Weights of a small transformer language model.
Size: 11 layers, width 768, 126M parameters.
Architecture: normalized queries and keys, shifted keys.
Each number is 128 + 24 x the weight over its row's rms, rounded and kept within 0 to 255. Layers, rows and columns count from 0. The size above them is the row's rms in percent of the matrix's.

# layer 4 MLP up, 4608x768, rms 0.0245, rows 3658-3684, columns 640-767
size [ 99 102  92 102  90  99  98 108 101  99  95 103  98 104 100  93  97 103  95 103 103 102  96  95 115 105 109]
[[ 60 149 136 137 100 141 103 163 112 113 127 154 119 127 114  82 107 129 114  99 141 134 155 118 131 153 159 108 151 103 113 135 144 159 143 146 123  93 155 174 167 133 103 123 142 139 100 129 134 142  93 105 149 150 125 124 128 123  91 118  90 164 140 153  95 109 156 157 114 137 100 124  71  71 140  86  84 123 133 135 135 126 119 132 144 110  77 159 169 158 150  79  73 109 149 145 159 145 135 153 121 126 187 133 122 121 157 100 122 158 133 158 159 148 125 115 134  88 141  90 169 116 104 144 152 162 111 149]
 [124 159 138  68 100 128  88 135 117 135 113 148 145 137 121 124 125 118 173 108 174 111 122 115 163 147 145 106 141 155 104 151 126 107 124 138 113 139 156 154 148 149 122 113 122 123 139 135 130 129 131 120 113  80 152 143  82 123 171 137 164 159 137 141  99 155 153 135  90 152 141 157 102 116 118 158 154 132 121 176 108 132 153 116 149 142 103 134  92 104 112 112 103 116 138 149 172 141 130 103 139 152 157 142  76 167 172 168 102 110 129 145 152 122 114 146 135  80 132 165 133 197 143 107 110 101 170 145]
 [130 105 100 103 117 115 108 120 112 106 105 135 100 150 132 178 134 122 120 152 144 157 137 135 187 163 111 132 164 104 130 133 119 151 123  64 141 133  83 161 162 152 183 138 123 142 118 139 115 120  88 127 111 126 145 116 134 170 135  82 164 148 123 145 150 100 109 131 144 131 130 168 115 121 170 143 132 150 105 106 119 149  68  96 122 153 166 157 129 148 136 117 193 122 129 137 140 133 130 121 119 113 146 104 147 144 156 126 100 121 106 115 115 134 155 107 136 127 104 138 145 138 165 126 158 148 117 138]
 [140 161 130 121 142 102 130 120 115 108  80 108 135 126 200  83 120 116 103 189 122 137 115 162 167 157 157 144 106 125 155  87  98 176 150 101 119 157 153 101 179  85 142 144 111 114 146 134 116  70 172 130  91 136 147 100 122 116 148 100 133 120 103 120 109 103 136 150 150 161 150 200 153  91 164 187 120 125 127 131 147 174 124 103 134 164  75 154 141 132 126 148 148 103 137 121 129 132 139 140 129  93 134 105 173 145 118  70 104 108 145 149 161 111 110 125 139 142 131 130 134 138  81 118 101  90 132 148]
 [164 160 142 128 110 146 161 111 107 119 130 157 107  95 201 137  93  94 117 116 133 115 118 120  81 185 131 140  76 133 142 122  90 173 150  87 141 118 105 116 125 165 119 147 171 190 176  90 114  94 162 139  82 123 128 116 116 158 117 159 169 115 119 153 136 152 138 157 140 147 124 110 155 114 142 139 118 174 155 144 150 159 125 147 116 143 110 123 125 163 147 123 106 126 152 137 122 200  86 130 122 123 146 118 138 127 119 180 123 144 122 126 112 132 121 135 178 165 153 130 139 116 154  88 166 128 168 158]
 [ 91 118 109 122 155 161  88 155 134 134  99 157 113 101 130  98 134 100 139 138 132 105 108 152 134 145  91 162 108 155 105 160 105 114 124 102 154 172 145 149 144 141 149 128 147 125 106 163 136 134 119 151 135  88  80 173 108 173 153  99 128 168 133 118 157 152 115 113 165 146 130 150  88 114 108 117 125 104 142 110 161  84 137 148 180  95 154 172 159 106 171 146 181 149 139  99 143 138 122  91 120 135 134  93 132 123 190 136 114  80 136 128  85 137 148 135 132 110 162 157 142 114 105 129  85 136 116 127]
 [139 129 146 150  71 142 112 168 140 114 105 139 116 145 161 117 149 119 142 146 141 159 161 107 128 131 131 166 130 115  82 128 149  83 162  71 171 120 165 154  81 155 138 112 148 127 143 150 138 109 145 150 112 156 105 121 137 151 124 135 133 125 161 137  68 117 148 138 126 118 135  98 106  80 111 154 131 119 134 103 113 155 161  84 117 135 142 128 147 126 144  78 111 119 124 117  78  97  75 131 134 110 126 125 100 133 112 124 120 121  99 120 128 133  72 137 148 151 158 179 139 135 130 119 139 120 120 128]
 [145 134 108 134 131  80 124 108 139  90 104 147 165 127  98 125 157 141 158 121 112 157 109 155 109 108 187 116 120 108 119 154  84 131 123 100 147 112 116 136 136 142 126 135 177 147 111 159 132 116 155 107 112 124 104 117 100 140 148 121 104 143 108 148 137 156 156 116 144 121  89 110  95 149 111 131 113  93  91 126  97  81 161 106 107  76 127 137 135 119 123 116  93 135 128 119 116 117 120 145 138  97  85  87 110 136 136 138 159 101  72 138 104 134  94  96 157 102 139 129 157 146  55 171 106 144 108 117]
 [145 141 131 107 114 112 135 153 164 115 119 114  99 136 130 115 154 139 131 145 122 108 102  98 133 109 109 156 117 105 125 160  86 156 109 161 145 100 123 134 185 122 143 134 125 158  99 158 128  77 158 128 111 122 116  53 121 125 136 141 137 109 112 182 106 139 143 152 130 114 169 137  96 183 111 134 113 139  78 133 131 152 119  94 120 136 128 113 122  94 109 109 129 111 149 136 136 150 110 110  98 129 131 139 119 102 116  99 111 125 140 125 144 152 147 125 108 102 141 144 183  94 105 123 138 125 136 146]
 [122 142 112  97 140 159 152 146 166 135 135  97 112 137  91 146 119 100 149 140  89 126 111 117 117  94 123 139 126  84 164 112 153 102 114 142 112 124 107 157 144 160 140 126 166 141 148 166 106 113 126 131 156 150 140 112 125 116 136 120 132 140 137 124 115 148 146 104 131 165 112 124 129 146 148 160 139 146 124  85 142  93 111 127 134 110 125 121 104 171 181 118 141 123 115 136 126 102 150 139 145 157 133 125 119 164 132 126 150 100 138 163 108 128 138 102 137 147 100 150 187 150 123 118 114 125 200 148]
 [122 136 161 118 116 125 134 179  99 143 155 130 139 143 101 130 114 122 163 183 135 127 130  98 127 142 126 163 126 155 136  95 149 112 139 124 119 175 117 116 129 121 100  59 118 117 105 134 113 113 136 100 138 167 128 124 109 136 119 103 147 166 194 138 123 109 117 170 146 139 152 122 144  96  96 176 148 130 119 145 128 140 135 115 105 147  78  97 114 143 172 146  81 128 134 164 122 116 100 116  96 133  59 126 114 156 110 148 136 132 114 120 131 138  96 103 140 103 130 124 174 109 169 122 123 138 163 164]
 [ 95 152 111 117  99 165  66 112 163  85 146 131 145 154 146 117 139 128 120 162 124 102 150 141 143 165 101 114 140 126 111 149 150 117 175 128  99 178 131 112 125  96  94 128 105 107 100 108 141 127 135 121 136 125 129 134 103 161 119 112  70 123 141 144 150 105 162 105 127 138 124 149 123 100 123 164 125 126 136 121 144 127 146 109 138 139  89 125 111 114 154 102 132  75 150 128 117 108 115 167 116 115 177  93  91 124 113 131 164 132  66 131 145 134 114 136 136 112 123 174 120  94 120 153 117 125 108 110]
 [104 158 144 110 158 149  99 137 158  91 173 115 109 159 181 136 147 120  85 134 112 163 158 106 119 159 132 102 140 149 134 135  85 168 144  99 168 104  94 116 145 141 150 148 100 159  95 133  80 168 167 157 112 146  97 148 114 141 108 131 152 152  95 165 161 131 159  64 135 140 185 126  80 140 109 160 111 155 123 119 133 148 107 115 136 175 155 137 117 113 143 107  92 149 159 150 138 145 136 136  79 129 105 127 120 137  92 144 131 117 116 125 135 135 105 136 168 139 127 127 147 103 147 119 123 102  94 171]
 [146 146 146 173 162 138  94  89 121 122 136 129 134 173  91 135 149 144 126 150 106 129  89 132 133 141 183 129 102 142  90 102 124 118 143 115 162 157 119 117 178 129 151 117 185 118 132 147  98 103 117 146 109 163 141 152  92 111 163 130 122 154 111  93 123 110 101 173 118 111 153 139 123 110 145 104 140 122  98 147 149 148 123 120 121 138 175 134 101 149 106 139 119 169 144  96 141 156 153 188 156 145 118  74 107 140 119 118 115 145 143 115 147 157 139 134 116 124 146 144 156 154 123  88 158 114 156 156]
 [122 102 120 105 127 126 139 137  95  93 142  97 121 147 131 147 100 112  95  94 127 121 119 103 104 148 103 157 116 145  99 114 119 148 111 133 133 143 179 171 134 116 111 153 121 168 111 128  80 148 143 145  88 151 135  94 127 127 113 154 110 138 147 103  79 128 140 128 141 148 178 188 144 120  85 132 131  96 119 102 155 124 163 108 160 132 139 157 170 167 143 154 119 105 152 147 153 150 163 126 192 145 155  74 140 145 155 154  71 119 138 161  98 140 123 140  90 143  97 167 132 129 110 118 147  51 131  94]
 [ 95  43  70  89 125 113 117 132 166 135 109 177 197 150  95 121 111 105 140 140 115 114 120 110 124 137 139 176 108 161 125 137 149 145 171 159 151 159 127 107 150 142 139 148  76 178 100 148 118 147 110  85  91 151 155 119 104 153 102 112 118 151 138 137 117 169 114 146 113 126 125 161 125 126 107 165 154 127 151 138 139  87 135  92  84 111 119 115 130 107 116 116 119 103  98 142 122 154 102 111 144 154 106 110  64 106 112 126 127 115 142 147 145 159  84 141  94 110 131 134 151 106 137 144  99 180  95 115]
 [150 113 120 129 153 159 142 154 122  74 139 131 128 157 102  88 138 112 120 162 112 158 124 153 152 144 120 168  92 151  34  86 161 135 163 108 147 152 112 108 142 186 157 132 144 127 126 123 155 165 133  66  80 139 162 119 146 120 114 154 176 109 135 170 142 118  99 145 129 140 138 132 101 101 132 152 132  88 159 157 126 138 138 145 108 115 139 116  90 125 119 134 145 118 137 161 151 171 129 139 110 132 102  86 173 119 154 135 119  45 124 127 126 157  98 133 121 170 111 146 159 132 140 111 103 128 149 123]
 [122 154 142 107  94 158 148 131 108 149  97  96 105 161 156 139 117 136 111 110 159 129 117 141 126 128 143 148 116 119 118 146 143 129 131 157 128 151 147 136 132 134 113  77 101 155 140 114 150 115 152 123 112 152 140 108 155 164 141 166 152 119 110 154  82 108 129 146 145 148 127 165  88 122 156 119 135 135 143 134  94 122  84 119 155 163 138  96 124 165 160 121 112 147 113 143 131 107 128 138 145  94 146 141 101 133 153 123 149 133 104 146 117 150 125  98 122 125 129 140 152 113  92  93 152  77 165 166]
 [138 168 172 142 111 141 132  98 117  91 124 141 116 128 106  86 118  99 132 128 110 116 141 139 151 125 156 117  82 154  87 131 127 193 119 132 139 159 107 140 153 136 107 151 126 137 107 126 133 118  85 131 120  86 174 133 101 102 129 115 142 125 136 136 105 145 105 116 118 140  88 132 109 131 101  90 146 127 137 120 123  98 130 101  83 142  96 144 102 139 143  71 158 109 123 122 119  91 119 150 107 119 106 116  88 159 119 147 124 148 169 142 118 116 148 144 147 101 134 138 151 130 137 147 125 100 168 159]
 [169 160 110 102 104 106 111 147 133 149 102 146 153 193 161 137 122 125 105 108 146 121 133 114 127 138 134  59 173 142 161  60 101 142 120 108 144 123 154 121 127  86  92 108 141 162 129 165  65 120 138 107 117 144 168 180 152 137 123 122 122 113 116 120 165 112 170 105 119 111 104 116 144 126 123 108 107 118  66  96 104  70 120  96 125 141  97 111  83 144 128 117 159 112 119 143 109 155 126 124 154 111 119  96 130 105  99 138 179 131 135 125 118  89  97 140 125 137 165 137 148 111 129 144 134  99  99 114]
 [123 141 141 146  97 132 132  81 120 133 163 109 141 124 151  87 118 144 110 164 120 119 120 145 148  86 123 151  88 143 130 132 115 133 157 142 155 143 132 106 160 148 134 158 138 130 104  77 124  95 147 101 114 116 138 143  94 168 100 150 151 127 124 114  98 129 107 142 130 140 127 117 170 174 174 158 140 141 140  98 133 115 148 112 160 157  99 140 120 120 143 138 105 162 126 149 107 112  79 111 117 123 136 143 169 111 135 115  81  90 155 124 151 116 129 141 133 136 157 155  99 148 116 149 104  95  99 158]
 [118 104 110 145 148 129 106 134 145 132 159 160 122 150  71 100 121 111 144 128 119 123 124 119 131  96 165 149 177 106 115 118  74 153 186 115  99 136 111  75 147 134  96 147 123  95 146 113 150 111 145 139  83 149 138 160 160 131 133 115 142 112 179 153 120 158 141 151 105 130 118 130 121 157 124 109 128 112 158 124 134 107 110 149 138 153 175 117 127 167 131 150 152 119 126 100 115 113 141 154 119  85 174 146 121 115 121 150 117 128 141 149 159 143 126 115 115 114 106 113 104 138 131 145 129 131 123 118]
 [144 107 143 119 112 115 118 185 150 151 120 126 152  89 145 151 117 104 129 138 108 131 143  92 124 142 117 147  98 136 149 158  96 111 153 106 114 169 121  68 111 161 145 142 128 113 147 138  79 143  94 133 150  93 146 140  94 143 132 137 135 149 158 148 151 134 114 130 121 151 143 145 120 108 119  95 137 177 158  76  93 165 135  92 155 138 145 147 116 140 128 125 115 103 160 132 123 137 138 103 118 102 123 126 123 166 117 118 133 125 136 116 150 149 153 127 121 146 142 161 141 155 162 139 108  95  67 102]
 [100 104 130 124 149 128 144 121  96 138 139 130 187 196 140 112 118 125 112 119 150 129 115 162 118  92 132 150 139  90  93 126 112  90 115  95 119 104  99 144 109 125 121 123 123 138 132 150 129 125 113 126 116 104 116 109 133 108 216 143 129 141 151  98  74 139 188 142 140 131  94  94  99 143 153 131 111 112 130  84 112  73 142 103 102 153 138 124 158 110 145 119 173 136 125 148 138 140 113 166 166 120 100 101 133 147  97 147 147 129 121 130 112 143 131 122  96 146 137 136 118 152 115 115 137 156 102 116]
 [119 123 152 134 127 194 130 161 120 117 107 145  99 134 158 152 101  96 130 133 128 162 126 120 120 113 133  97  87 107 147 146 119 130 117 127 130 125 153 154 153 152 110 129 140  90 161 149 105 147 131  77 125 114 154 149 143 163 144  86 145 132 151 115 102 135 118 106 129 155 148 130 104 109 121 125 117 139 132 135 150 127 120  95  64 142 108 158 124 195 151 126 142 187 171 122 102 149 123 135 130 155 146  84 121 194  96 104  84  87 100 136 139 105  91 120 157 115 158 133 125 107 123 120 149 129 154 107]
 [132 150 145 133 101 109 115 107 124 150 123 138 123 135 108 136 121  95  72  82 103 128  87 139 138  97 113 146 160 144 198  97 120 145 133 125 108 146 138 135 121 175 141 101 187 122 135  93 141 117 148  83  89 119 148 126 180 171 125 104 108  98 100 119 105 117 100 109 167 150 132 114 151 113 171 148 162 113 116  86 151 140 148 153 134 115 126 172 113 116 124 124 136  97 161 105 101 160 129 168  94 204  94  82 136 123 155 119 124  92 155 153 130 103 155 137 127 116 152 128 136 160 121 154 146 129  83  74]
 [161 121 131 138 138  78 125 127 118 116 152 179  72 104 178 111 111 114 131 127 159 143 120 118 161 146 126 116 126 139 152 130 103 138 106  85 147 132 162 137  91 130 118 108 131 157 125 135 130 130  80 148  67 166 100 110 129 122 206 108 111 167 149 179 131 131 151 122 157 151 147 170 120 125 107 119 130 106 118  85 133 139 145  98  99 116 155 110 167 140 155 120 176 121 106 118 137 119 132 163 145 135 123 123 104 118 143 126 144 116 174 157 157 125 180 116 104 137 127 149 172 120 124 123 134 170 106 100]]
# layer 4 MLP down (transposed), 4608x768, rms 0.0194, rows 3658-3684, columns 640-767
size [101 103  91  98  94  99 102 107 104  98  96 105  94 104 102  95  97 103  96 103 103 102  95  97 108 108 107]
[[146 107 129 135 113 133 122  96 145 114 131 124 188  96  98 113 119 192  95 113 133 164 157 121 107 119 110 149 119 129 105 120 132 143 158 120 126 165 127 122 111 156 145 119 124 113 117 117 110 130 108 135 171 152 153 183 154 101 104 157 147  98 124 121 119 116 177 144 140 123 145 144 114 161 109 125 105 168 160 149 127 167 132 113 131 107 106 100 132 143 142  36 143 105 167 144 101 136 145 112 135  76 118 118 103 129 158 142 142 108 163 131 117 149 112 130 147 175  99 105 166 117 131 161 126 132 159 118]
 [134 168 118 144 130 138 109  99 101 165 150 116  98 125 106 121 133 176  86 129 159 139 104 201 151  96 123 134 104 177 143 123 133 141  92 139 123 130 168 156 149  96 141 134 139 106 154 106 136 123  96  71 131  82 150 156 123 113 144 162 152  87 118 117 138  95 100 139 168 119 178 168 119 120 155 166 137 163 117 118 135 137 134 108  82 141  93 138 141 109  99 186 128 150  88 146 146 143 129 135 113 110 142 156  96 148 148 128 162 136 108 149 155 139 153 143 158 141 119 164 109 134 135 109 117 171 111 106]
 [ 96 125 168 122 139  99 120 130 137 100  81 132  90 100 130 116 134 145 170 102 125  96 149  94 123 109 116 131 142 106 121 162 127 125 160  95 122 150 155 129  86  72 133 101 130 120 141 137 139 130 109 157  79 102 163 142 139 100 104 115 107 153 112 144 152 133 105 173 142 132 124 152 105  84 120  70 141 123 108 136  92 141 162 110 102 142 195 130 112 157 104 110  94 130 126 101 108 102 152  92 143 160 156 170  99  63 144 154 124  76 128 148 118 149 139 127 101 113 101 139 128 112 140  91 129 120 124 143]
 [131 149 123 158 186 119 134 114 109 165 120 108 122 112 180 138 147 133 137 142 169  95 123 180  96 119 142 113 135  86  45 169 118 161 115 105 129 155 112 155 116 158 140 100 126 103 179 129 157 128 110 112 126 165 158 104 143 157 111 116 123 137 146 105 119 134 127 136 123 122 132 126 121 134  86 134 116 159 142 140 128 157  91 140 107 113 128 131 145 103 151 106 109 127 116 183 133 133 127 184 108 169 135  95 133 122 128  71 129 104 116 127  79 115 150 120 158  83 126 130 125 120 137 109 121 123 109 140]
 [158 123 166 148 137 147 164 157 145 128 103 115 131 159 110 171 110 147 170 101 139 128  77  84 176 131 110 150 175  83 139 154  75 122 123 142  78 176 117 155  99 133 142 134 138 126 149 117 138 102 159 138 142 140 109 129 120 113 196 120 112 126 107 177 156 111  99 147 141 110 151 129 152 142 144 163 116 123 100  88 110 127  90 141 146 117  94 148 142 129 117 120 133  44 129  97 146 114 130 103  97 128 187 129 123 149 161 136 140 100 103 118 128 124 139 153 100 116  98 106 109 176  86 135 102 135 137 125]
 [116 156 139 111 130 138 122 115 202 164 114 129 101  97 110 154  89 111 155 117 122 108  64 120 132 186 100 133 166 143 131 111 142 117 163 121 134 108 142  81 110 137 142 150 129 107 107  94 104 100 134 142 104 130 135 138 145 167 124 108 134 143 110 125 132 121 132 151 113 122  87 151 122 164 160  94 125 135 150 146 147 150 160 132  59 142 164 118 153 151 107 110  94 184 124 111 108 106 119 101 114 137 173 129 115 102 138 126  95 117 147 151 138 159 178 166  79 172 116 172 114 117 131 137 159 120 119 130]
 [113 114 135 181 132 137 156 138  79 123  92 103 150  77 138 126 119 138 111 108 152 114 128 134 118 122 110 139  68 170 122 141  97 138 128 139 151 158  99 118 133 151 138 107 161 138  78 140 150 111 101 140 102 112 121 108 155 172 140 142 148 116 113  90 152 113 137 131 147 107 128 138 135 116 137  84 109 114 174 168 124 151 105 149 117 134  90 175 126 139 116 120 166 132 161 121 118 103 155 129 143 125 120 107 130 123 190 127 144 132 119 102  97 108 128 114 117 124 140 131 157 105 145 146 126 110 139 143]
 [118  95 129 127 110 141 149 176 151 172  99 178 156 178 100 180 153 119 142 143 114 146 128 130 149 113 129 154 157 135 145 122 101  83 113 127  98 145 154 122 147 125 132 171 118 130 155 138  82 138  82 159 121 105  93 143 125 144 154 141 115 142 116 101 132 138 146 157 137 118 115 120 134 123 130 123 121 143 128 100 154 135  87 130  89 137 119  92 148 147 123  96 123 104 113 143 139 119 111 107  85 150 125 131 105  89 128 127 134 169 144  95 176 149 107  90 117 152  87  83 101 144 103 146 126 144 141 141]
 [150  96 106 124  89 146 151 106 105  97  97 149 145 124 179 122 118 182 140  73 121 128 121 132 147 164 120 111 119 126 142  93 141  98 119 142 110 111 132 136 139 141 102 173 113 112 130 165 140 101 129 117 134 125 147  96  89  83 126 141 142 108 136 157 168 148 141 128 112 110 126 145 145 146  89 121 133 137 125 115 138 123  86 111 170 138 154 145 145 131 127 134 137 180  93 107 133 158  99 136 108 124 144 131 147 132 116  63 164 146 163 121 135 128 123 121 102 109 145 148 163 132  89 165 157 133 153 101]
 [ 86 141 122 149 122 105 118  66 194 129 119  96 127 112 146 139 124  88 133 112 154 139 106 131 107 135 101 121 142 101  71 120 135 103 126 207 161 125 145 151  89  77 134 101 153 116 146  92 123 118 155 114 208 129 163  96 132 100 141 103 146 137 130 119 116 120 133 140 124 177  64 138 128 148 127 126 129 139 149 111 149 102  75  80 166  48 103 144 133 112  96 139  80  97 158 107 156 112 112  97 107 145 106 117 115 132  93 177  97 160 102 151 128 107 105 164 207  91 143 122 136 132 116 149  98 106 110 115]
 [125 153 107 126 120 167 151 158 185 137 144 113 106 137 105 143 125 163 151 177 114 106 147 117 165 147 121 147 172 172 131  87 107 114 137 116 127 151 126 156 111 102 109 131 126 128 105 147 105 146  92 120  71 131 110 147 128 130 111 151 131 123 137 111 104 114 147 165 110 129  96 148 139 149 116 124 142 164  73 160 121  95  84  77 116 110  80 149 124 103 159 127 114 151 107 166 143  92 131 118 135 138 157 118  96 109 100 138 184 110 133 122 154 133 100 144 125 157 168 134 124 104 184  94 136 142 159  91]
 [128 129 108 102 138 126  84 142 120  90 106 129 153  97 117 175 131 132 136 131 159 141  89 124 148  88 145 146 146 187  94 116 100 144 112 101 120 127 132 134 159 136 161 117 128 165 124 100 129 131 108 126 159 161 129 141 179 126 106 117  87 148 115 154 145 113 141  79 141 105 107 136 101  79 112 162 125 161 106 128 133 117 146 132  17 135 147 147 138 182 111 127 112 106  99 135 103 101 146 115 147 138 114 118 133 102 177 123 145  97  84 141 156 121 107 104 100  99 159  87 120 108 129 145 133 159 110 116]
 [145 137 134 136 119 101 129  98 170 145 130 109 119 146 110 130  90 135 158 109 166 130 129 103 131 133 128 101 164 139 114 102 170 127 137 135 140 132 144 135 156 100 118 116 172 121 137 113 151 131 123 106 125 150 149 156 125 162  93 113 120 162 149  92 158 123 137 100 130 106 128 152 145 146 150 148 151 171 151 117 117 132 108 134 137 142 135 151 155 133 152 122 144 134 119  86  90 109 144 149 103  89 105 133 121 130 154 135 144 182 140 102 134 131 109  98 124 150 135 167 132 114 140  97 124 128 144 143]
 [161 131 123 121 106 113 121 135 100 165 133 124 161 112  83 118 127 113  90 162  91 104 154 110 166 132 147 140 140 103 161 107 122 128 125 129 154 149 105 109 140 144 145  74 120 168  98 138  84 120 112 144 144 146 117 126 150 113 114 112 165  93 118 101  65 136 102 137 155 153 117  92 139 186  86 137 165 165 129 133 105 147 104 169  83 125 166 120 114 144 124 112 101 112 135 102 122 113 133 130 112 148 115  98 124 150 131 135 130 122  99 107 137 144 127 127 119 127 135 121 107  78 109  86 163 118 108  65]
 [128 134  85 132 136 103 120 108 149 153 118 135 130 145 133 139 148 103  94 119 108 100 154 104  84 145 124 131 167 135 158 145  88 145 132 154 107 138 115 122 153 182 105 136 103 167 163 113 130 108 143 115 101  98 104 171 124 140  82 123 156 136 138 136 119 133 112 148 145 129 131 123 193  63 101 140 165 142 115  95 105 150 156 115 131 143 123 135 132 153 142 156 127 116  92 133 139 138 169 103 143 148 165 127  94  80 111 166 101 119  97 135 146 141 100 115 125 120 128 149 131 112 168  86 114 132 135 150]
 [ 83 124 126 120 135 106 141  76 147 142 137  72  86 129 123 136  75 115 124 154 138 134 131 129 112 115  80 112 127 130  83 138 112 114 148 122 138 107 139 130  89 100 126 155 121 154 150 117 134 135 108 147 117 159 126 145 114 114 123  98 156  79 134 152 141 153 166 104 139 167 118 150 134 103 191 136 137 144 109 105 158 125 111 134 129  91 159  86  69 109  67 126 106 126 123 127 162 105 141 172 112 127 137 151 128 131 150 132 111 151 152 134 150 128 160 135  88 117 135 131 100 127 149 154  96 134 176 142]
 [ 93 142 161 135  76 132 142  91  93 149 125 166  79 122 160 139 115 133 143  95 113 140 125 147 131 122 120 135 134 121 111 117 114 105 130 101 127 143 114 136 126  80  96 126 153 118 121 117 161 134 111  85 112 107  77 105 113 130 153 130 120 123 178 164 124 132 152 122 123 103 126 126 118 120 150 131 114 128 149 156 104  83 138 141  75 152 123 110 160  77 103 165 129 147 157 132  89 153 101 144 101 121 107  92 155 153 165 167  59 123 150 102 123 176 155 126 131  92 133 120 159 130 156 126 171 104 166 131]
 [126 127 113 108 126 117 164 155  97 128 127  91 127 138 132  86 115  90 102  99 168 204  97  99  95 123 146 127 118 169 129 154 117 104 131 125 106 148 156 104  86 137 140 116 112 131 155 110 161 108 128  97  95 104 124 130 141 150 125 148  94  90 107 129 105 141 128 163 135 126  98 163 125 138 133 152 111 105 145 109 134  88 155 118 137 152 152 154 129 107 113 112  80 118 107 157 109 104 132 132 135 134 161  86 108 102 112 134 180 170 133 178 163 135 150 155 168  79 127 156 137 146 106 148 133  80 138 144]
 [125 115 188 134 142 148 138 100 108 120 129 144 128 138 129 122  92  97 122 131 137 133 169 134 160 142 138 165 100 164 133 114 111 147 147  81  87 125 118 130  94 168  98 152 111 150 117 146 128 136 149 129 121 139 176 143 109 136 120  86 126 130  97 127  94 163 101 119 155 114 141 134 134  78 131 114 135 110 127 139  96 128 131 108 140 116 125 160 111  87 107 159 137 130 116 163 168 121 155 113 123 152  92 148 111 174 148 114  91 103 184 140 142 137 126 129 165 160 122 121 184 135 161 131  98  99 140 128]
 [103  82 121 132 127 146 137 154 142 150 129 163 137 204 140 121  98 126  92 143 198  87 131  98 128 124 132 156 144 103 180 114 125 109 152 200  99 144 128 126 157 157 115 105 118 154  94 132 119 115 109 123 141 123 127 111  78 109 137 161 133 146  79 129 124 149 130 100 136 134 127 119 155 138  90 167 155  95 148 139 111 129 128 131 138  73  99  92 142 120 157 127 125 112 151 138 115  87 110 105 112  95 147 108 125 119 118 140 130 119 122 130 153 143 169 124 123  90 140 132 117 103 107 133 135 129 151 117]
 [116  95 114  95 107 146 128 140 111 106 119 118 110 107 106 126 113 159 133 111 113 124  95  90 133  80 110 180 177  99 137 112 146  68 151 157 129 124 131 144 116 155 157 161 136 153 134  75 159 150 164 112 150 180 136 124 162 160  53 126  91 125 146 126 115 105 127 108 131 127 108 139 118 184 136 126 157 128 136 142 144 131 128 109 189 153  98 100  99  91 126 128 142 151  87 143 104 135 114 153 124 137 135  98 103 123 130 130  62 160 144 134 141 123 151 141 146 115  88  94 143 109  93 148  92 124 133 113]
 [117 118 106 139 133 121 119 116 115 126  82 176 137 137 129 120 150 130 175 115 158 154  99 139 135  91  97 124 147 113 161 132 148 168 113 126  96 128  99  96 143 139 136  92 153 163 115 124 150 117 142 181  89  88 130 142 140  83 143 170 115 116 158 166 109 120 133 144 126 105 130  92 139 153 122 130 126 122 103  91 110 138 123 144 156 192 110 132 115 132 105 150 185 118 166 162 135 130 157 124 148 106 128 171 117 153 121 108 122 135 106  80 144 138 128 142 146 151 139 113 127 126 172 159 131 156 155 119]
 [121 174 164 133 158 151 135 108 127 136  99  93 108 175 122 136 149 154 129 117 122 161 106 123 139 128 126 136 119 131 104 119  94 125 115 148 136 102 137 132 100 112 123 146 121 137 125 116 149 135 140 101 118 142  94 132 147 122 123 129 179 138 113 108 126 120 118 128 137 110 133 119 108 154 103 118 138  96 115 147 116 141 117 113 132  97 141  98 122 109 109 122 141 134 103 141 112 126 139 154 146 142 174 161 170  91 150  80 133 128 123 131 108 129 143 141 122 108 154 131 173  88 147  67 139 147 118 138]
 [121 129 125 130 167 130 121 137 123 172 120 110 115 144 146  86 101 125 141 133 148 135 126 155 142 117  87 131 144 126  80 136 124 115 109 122 131 113 151 125 159 159 137 134 120  72 105 124 107 155 142 136 134 141 153  89 125 127 128 131 119 108 133 106 115 106 123 153  83 102  95 121 195  98  87 120 103 120 174 136 120 121 160  74  83 155 154 117 127 150 111 150 129 115 117 104 143 138 171 130 139 138 122 108 108 123 148 172 135 133 123 122 166 142 148 141 108 125 134 128 145  87 134 130 106 149 147 132]
 [121 137 126 133 106 144 109 117 121  96  90 161 159 113 122 133 136 135 106 159 103 154 117  83 179 112 128 160 151  94 160 126 125  99 129  74  96 116 116 125 145 148 142 114 157 111 124 163 126 109 144 135  59 100 153 117  65  94 150 124 112 173 126 110 128 106 154 123 130  93 138 148 127 117 180  94 140  92 101 121 155 113 138 133 108 130 143 131  82 198 133 143 148 102 145 124 157 104 100 158 115 121 133 173 122 149 156 109 113  42 137 124 129 137  99  89 118 146 150 103 184 165 118 147 113  94 140 116]
 [114 109  89 131 149 166 185 142 108 125 132 153 125  99 146 112 104 149  93 104 139 119 100 148 100 111 118 127 109 175 125  87 121 141 142 139 177 133 135 120 136  92 110  90 165 165 134  92 149  94 102 150 132 134 121 139  66 146 144 132 134 119 127  96 136 145 135 115 106 127  76  96 140 118 105  73 108 128 146 148 106 150 150 151 173 132 113 140 195 147 153 127 138  98 193 126 110 139  98 112 112 171 133 126 145 159 135  99 112 160 141 113 126 130 138 126 177 112 126 127 180 146 119 160 137  98 100 143]
 [ 83 215 104 147 112 159 135 118 108 134 132 151 146 140 116 105  96 122 114 125 152 110 113 125 100 140 105 119 111 100 142 120 138 150 122  82 162 101 147 155 165 104 142 115 143 139 134 104  82 132 115 166 146 105 114 147  87 116 124 133 127 107 115  84 134 149 110 113 155 176 119 126 119 102 119 155 154 145 148 131 144 119 135 121 129  99 139 118 140 114 112 154 113 130 120 130 104 131 123 127 146  85 130 143 139 113 151 107 156 117 144  86 131 138 161 121 127 129 149 157 125 117 111 112 137 102 111  82]]